Weights of a small transformer language model: 14 layers, width 64.
Each number is 128 + 32 x the weight over its row's rms, rounded and kept within 0 to 255. Layers, rows and columns count from 0. Numbers have three digits each. The size before them is the row's rms in percent of the matrix's.

# up: layer 5 MLP up, 256x64, rms 0.291, rows 152-198, columns 0-63
# down: layer 5 MLP down (transposed), 256x64, rms 0.125, rows 152-197, columns 0-63
up152 112:110111137124130170164130181138058132183139140145126106134089112126103083120018133101146104161101165121147149079155120078146091134140182126183154144108134120106131087162079168104111177151138165
down152 094:145099145171075079099141130109175124097125102125111107120136163139137133134193149162114208119113109121133153157106126165095151149107108136070097087149090146126121140084211111198149045108136131
up153 096:127145136109124084158167139160105101202111129141112120183112134130128168135126052154079072166150142137132115147102126151154132102133191125140079070131070150132184084052094132106139091143163138
down153 084:107101146146129122110106153127111173096146133077143136068159145102166093095146159114171168096118120133166147105147120092100088144094099143163156174106159095114022178167198126123112166091111156
up154 105:111169176129078135126121145089188115104093110086139102111127197129146123153098143132157113166141089117106196161127117125103112144106089118153080151115124120133121118122059208091046094078113145
down154 108:074124185125090149142090150051136155125156144151094112074149094122082171093126119139159146099151146124174103112071133122172131146119089083118145044106159136193142129134162170134095137145140177
up155 090:173118122148075110154183121121079073090084140098156164138156112155112081152137194101132171136115140149140154111102178180060178125166142099132162085133100149141126082109089148095132109107186104
down155 104:138176108150069067137132083146069122148157147106165146153156128145122121161123108165161175139151165134058057138193139107121136100123135119120140077068095159126129055145143137114146193146116127
up156 101:128130229098147084091165129139125156136080137117161134134127082091150116143159115145109171155159126129129035140116114104140075175096055162159099084135169129106114146102145162166156147140159144
down156 121:161091092131142079182146159069135154109111124139129090135139216177124078108076131138166138106142117034084125145082102173147137122137120076104128184164133108145147173156168119120120111115121129
up157 090:099147143146121125180110071079185103145142119136184148090016139184127045147183115158186138124151130139121117165079099159140140120152137129094100114122139117101103125114144114114147136083136132
down157 088:132100122163095121131125234134105141143111169130101104101189107095137152129125145089071135094087111174184099119146121128103122145126225100094138180165141178125153101069113106108136122137118128
up158 100:072121079081109086119102105193145125165134118134157124136141127124024118147086136082123152091129128100154138191126180143172127126156148154119097181078142162137114105132096175135130153070134085
down158 102:126096126142118183122110132105114109129092131135077124114102168150114138134196125185101107207103135185076133125188106125132151107103103149130165091175051116103089123177156093139126136110196098
up159 111:091207131124084121165172153093152120165143108126111092148102161156132074092162112102149032160118151163101149144108073132082108149166143159155103131054108134144120099159157161091115153147125106
down159 092:120080176106183153059131089103140111156112137105159103091152102087079183135079117166106196138147160101172120124145158072173090138092114111156131179179124116120110122068167146142148149123118141
up160 098:101159164106160127161171090185096121100098135126108127136100123102123075104115088143138058144165162167081087182087134023114127156109117115083147175106134113134113111155126125146163188144130157
down160 139:111153100123129152115119101148097141132121128109156075152138178107147132086124120096103094179150174177056075170120139080146120137092111135042161178133136107138152143135122139132140213080102183
up161 103:083142156088166169201095084116148128109152076152087175108071134123091125143083118165094100124094112167187136128118148114153146106073170160153074104089098143095094125147087168096113154116145103
down161 101:110079120129152113170125134192145111143156168182109159083080157136132142136144127075135139136125148162149162128152108159175053098167100130134150058132108127144096084143144137058111191061120108
up162 098:122174122121129121143120187209115105172137096142109124096047153171114082095136119128184123171159088155107139122088087066091129167109116103152109100090103127162122053150158136133107156109095142
down162 089:122103086151171127116160083062160181084151124142178130185114113152092122191186115092087098064088136116143120101177129169164127071125099166087097142131137177125138164121131121112167130124145143
up163 104:084126142126176166150104092110144157087135146139144169108111166164129094129115202129152159151153076101138178191134089103128086162088139122106091112111133177082115142175144132169074133048113158
down163 089:163119096133101133141172164161100149177172114126181108166182082078120077107120074086128134069110181129127137103125152152118155082125106131122180138159132126123152085125141085073209140127092098
up164 107:133155117122121136130100094143167177108122061176139142159123122087152138157143132164171153117135098113137104104105118100124159188145072102152111128144158074127113148171132093189042210088165105
down164 120:103113132128093146093102126148189155156101169146069103143128103152169050160176133078120111169114163131113119123097164101146140161064113125081122171152105195112189166108121132113174098111088116
up165 094:118132105154120158126117145108127147131162114159136141181173158136080056126131107165086136125031121153145167087162151124124141132134168172126113118115013183090171154096128154107116125118146122
down165 085:175135171148091124148169138126099106120107105157150157157150133118212132152168106116175065132107134117186145134122143127136084048124194136141167133117096078140079109127147084086154140104078086
up166 099:155128077128041146142115109124177081157113140063140128105169150177062151097123202132149169138115154145104136146145128181168130102171144102103170164124137137142090105143078137123061099122145126
down166 090:106143098135149118107129119166131176210150064179106131167090109108163073132108072129073124151100152078130099132105072104107165140137103155116079135122148169151183148124128160150157111114195095
up167 089:160132145040172201183114135162131122111113107078077123127183112098112156132075148110123117087136137130114122124099183090121137155169132121191134163149104123050111147101106183109120117109140163
down167 087:095104151092135104112137199077117102125143100131120082130185091125182102138180124164109108103155160153105065197112147148126132097088217107096149121130132136157159150148125098178155102122074130
up168 113:094187177163139099145157097116148142129143113168150165153102097138105061112159133170109146136133140179143103120066106110136097077148086100204125145058169100091154109073092126127099120173147137
down168 131:086118082183122128148119105114158130138072133127174135126094071148155048092141119157121104159178117169071124104113061117154166097136142092085127125127156179158197120192132160145113147129108126
up169 090:095081152186198090108138148129221156112140110142147154147088087124063136110162157192111145143106136120145124147149159120067153103088142128103126126069109103157143104145078118116087120087138089
down169 084:093133106126060100155122081222093071165085168154176145088148145180157113116130105073131109096143147117120111114120203133161112140117142127146119140145139087133176140087135144087169157110102168
up170 081:111096124122152152168098142107187144153158170130114193138130125145118123082138254132115115117105088132111200088140119116106102085109163159093151101128152164172104132106061086134129126148128115
down170 069:141137145069134134128167151168068100155152106113095131108115127121125202117128040126135110136142147148137088143115142150149160171096105053193112138140116140136104076162218131147103102140120080
up171 102:164193082065114105117191120158171080117144103085083091142165107163082111141097147105070167120098148163110132133115124123116120115171172115134086106118109147161127167092087170117179135073166123
down171 100:115125108089130067129135195155096131142141110136111112090175108115105127128130137058154157129137136126104089165129090115098092141106138120205069135128113129140115147116054157223175168146178136
up172 088:131124121165106118115088172066161128147202102113131084141063122129116120188132155135096058193119124190157151183147099158095107102186098151130136091102086114146159133121097103134110133118170148
down172 089:143136144119163111150170105161060136100135108112140168110168135123130104027098095106219165091157085152138154154136116127134122164073171120137093118191153107095137124105175150151119129116078117
up173 098:141164160103138151121110138113085123049049164110164063169130130089125175163139118170133163087150166125119135114158144123108107080120116119090126124125142112184062139161103114112149118052182145
down173 081:156112110166098181112167106087155135145181115134134156089112123119080109142073159057118081127099081170134099148132102155127161185177188150096099146113123176084172090080127111133124145165101153
up174 100:050158186100172158103114119136161130064141171089110114094127129084147172171075125184159108115127150090114129121106086083053105139125138122151158130135173119112141111157132126181112093112166077
down174 107:170099083107125110174165190121060177143139092093086130184112129158127118156159130100132157151117116170160099117148156172149102168134105152123147112096180128144114079125101046079153149093080143
up175 094:114128130075082121084101119080161134174151110119175115147141119152109218119155121113102175117148133123146107104152069157089138110171119150151118158112111090201178081108125175116095096119170066
down175 077:119162094166197094129104102080114122087129181162118111157074114135139062100072150163146099163122136098153150136137182133145095152101110078153091151158137134082086185111145111129108117184145185
up176 092:146122125146189085174089120081153140132171144144156101157068145095134098145132184119102115146155120146159084136121104191127156117151078096101155114089116116037172134138129099125165138177187166
down176 117:112091097104124114172111125112138160105164171172150156187112059153137136088115094084094118131182098149186117164105137155107152120149081128076178109096080199116120127085138079141167136166129107
up177 104:142092152070156137142098129123127109070121160146110156176144146164130132139115106134157176070106106090134103081118083118087126177113103137178121123139180108167074168187167128163078138129061077
down177 100:102130108166173106181128137143151128110207142084107134092147102107117136153126112101136100162137169138163190147152099160120114124069121099078123077171146119065161108127041089113141124130168178
up178 096:212131145132069130149095116124141077105105104098142103154145138135109094140113105083090196181088074195122171092072138146119182119150167133156170159144135176132131094081102149136126106138139135
down178 114:149178153138159111157111146069127049116145134127145124118150157156113062149093053097118139146113126117073094112108140135150129146218140144144189160132131148144118181127089088126083133190101118
up179 093:136148168078132115150184098084046045104117142180127126151131140113123109101083130177125116165114155136188135117163144102096147165108192129079135116151093151163134113126070144116134083139094167
down179 081:143142097217099116121104089068190151163168144078028096136155131137152095142165098119123146094101108166119134134113127094112133097127119143180142127127126076109154092133149138206146127162122122
up180 109:132084138091154125123147059153118111205085118115194153124157147128081139153134131070159130129125181079099098148137169138100165184090056132131145141158154138103122112136093154133095118134075186
down180 115:099133096196141121089199156142103171142103144141148119161152194095107150147155101135130128075126130102171092147063087072085127120162148158169169125136071084120155086152145099111168091146126138
up181 092:098124146133172134144162134099097163080166092135164143159170131148130026129165154141081065112174141112101118130139177132114066142079064118110136115089160139138133177105068149093141118142143121
down181 095:134072158131072161124102136134128145150122170155133135099137093091129132096156114202033155173117137114080112196092119172123133122147095154126149135092129102088160105123054161179121133142171123
up182 111:062153195102133224129100129106142158126118118183116102115129146106136103147112084185130181103129118111120110093071158159101132144100131131084112138135144168137063177183090105156137132076107147
down182 117:188149183101164156080125186130114076107175140095116166180136101131104178135088139159137095150118147138144160153134100134168072120123112104123116145098140176110081130097101121079052180103095097
up183 086:127150096181161190155095135073141125121155130065140150148165180117172100072111161109137144146059142155076122107121114115183146127119160078096115122113094158133093120121194147108084139173078115
down183 079:136128162094098101144162127139134152132057136187103137114107063121168117075173120101095126086167143119147102131141148125046156084090108139164186129153168083126185180113123103144127152081156156
up184 093:135111076106157076177152143140133139187134141179192174178054104118099121132056144134167163147101111106108109137124142138160099136122119122122151120133209112148139116079126131133109087085158064
down184 114:121095118165137150134138119089084106122115116081151150019106120108075147106152105135178085161102105114105129147145116168165169153109108099131121192116113113126135091160159113193195162099181140
up185 108:089119098148096135156099133145145119090105093198126136147135120200086169156161151101158192111132082132080151091106110167056166063107138092142109137146153146106121080144130163160154143122083082
down185 090:127152124104191120168084214081141105119192128070109149083115183160106174130096135145098170109126115152132114177092138135068113157108177166128128098128082136151117060137113115117136122082142130
up186 088:132056128104131119142117129131126099166109143091132149178155072141032140123157139126093080128102164157153138077127151092168139106162133102116125129155103070206156117111082157118084130130193101
down186 094:106125129184160138103128095138099074091108140095133154114123124094133133125096104155153112138129121122140046135119089195158193125191135120104146093093224160124176151079077085135142127156124144
up187 093:102154154091059118174199104111150060136122119138147126172127124194073061143106117162080156099107118089100181196138156101130098085140119123102132120145087130124144121142131153103144115171160161
down187 083:124182139148201139049097139134136158091139134108064150084147105109192168105122116125161081164138153150161124089032139120112161163116121129115118139156152142085150144169138111077085154134132130
up188 093:102208086131158136076119093097178100159135114088096142120161114178083173142169188143104120123107172061184095116159099086072154123143121103099150170163110091144116150137136138135133125084126143
down188 087:115067174106089049181118139111063188124132111124161096124080144083161080100103111135168150135160119184071158137105141147191100117106142165166071143129131160120145107141119129154137118137145094
up189 089:103147121132175074168092094134188146135096134218179128108078078137160114100082194149104132121138150153131120059118122092119129110115127121129120079136110157075164131062104125154130155145117173
down189 081:144189103137060149159150097116091103127176118045143117132113121106131151129158071158198091119156072129093133149159158145104142109157120143158124145118120102186141108167183137135081095115151064
up190 111:157122122157114186138126099180134078107116125098138121115145158159085100104142143162164140143074139132107192120107113090160169063165077080099106140127016131159131143151097156108123133107174150
down190 112:123176135133089146200130100103123171086081098117147137180194086119100131122120101103104142127165143116168089081135124152155160093114078162138147048152185123118170126087140140096122091133127190
up191 103:105136122110148146140106140120102141152124157196149103175129093155120117133098121115180087131134120099124149186137100147150100114169098105117092092148131156169127146182140165125034081060208081
down191 108:114161071116093103100116104108174106116128076107128108130086110085118103106140115193150156083198160088151117127155173192144177137097166100174166136113174118137144144093093087072137133133163170
up192 100:100141202128127135130101096089128135125124087132105113186127122142076119145092133134098092187084172105108134152113162093160186121145208129080094196131143149143077147096141087143084126072133131
down192 090:150071099102180078146127165051157107181082140123117149110136137141095067141082139151120158092139138072140095113168130165084127101141153134177147105146138167181130152092139125148114083171160073
up193 107:140105090152119068175097127150140141181133106131142122141104150141022164106047161163081155138121140092123072147155105129133146124127089124192095113140138202080120127106147147155133144129167121
down193 105:150081136126148146147134106183104136107092124148101118160067157118122096125082127133175138058130143127082109175086169107115130102158091039150146132098188139144114137181114148130176103089160190
up194 102:104143166102156078174027105140104147130129167147161104112103114100096131130115098165068143156136060161149074153108154144201129139156160183085134109124124142120124113110088109111112156083153090
down194 120:132130197139183125140120127096148177113103167178117088136140167156067118122141088139107147120113094154150050128121118137128135091103110152113154098101092143203133088164051177104078161139149107
up195 094:102155124078073091101139140105101135118159165040107149154142114095115144182166125078100141148123153133155075097110129133151157186169144108132050056155157113124173192144119111127120146127140119
down195 079:110157138156115115168144135062090134161118094182101170078144094148122147082103114126116132124157124149153169163115170167114137097071080214131150149141119165135110095141142166144100038145093100
up196 105:097045111144167101151095089153133152121120114123134183127132180134021134184144130106096146113123115100106117177141156149063176141156116108131111138077118132156144118159119179130132118052131145
down196 110:128073060138153145114144114211163129123091167140173100156084181127123135075153109146101128093182122148113100106069122105109117072158177086174123146128171106135118099128192130129169131092131139
up197 090:125122135095081147112113151106136156153199152176144125121143195150109154112103080089198156103174117094137116109100134080191120142193119134137118138124168167089097170128091199156098103100137135
down197 091:080171129156149135142181100130121079144088129109136153176126093106155092133128184114073128132122155138132105146144140158079130155087201130134121142149094053194153135120188055092129161153099124
up198 098:155103102152132106150205147104145156168146100129179138130120153151066106118203117128138143118118106112112132114120069077141107173145100138105070144026146061166120103097093133113125151156143115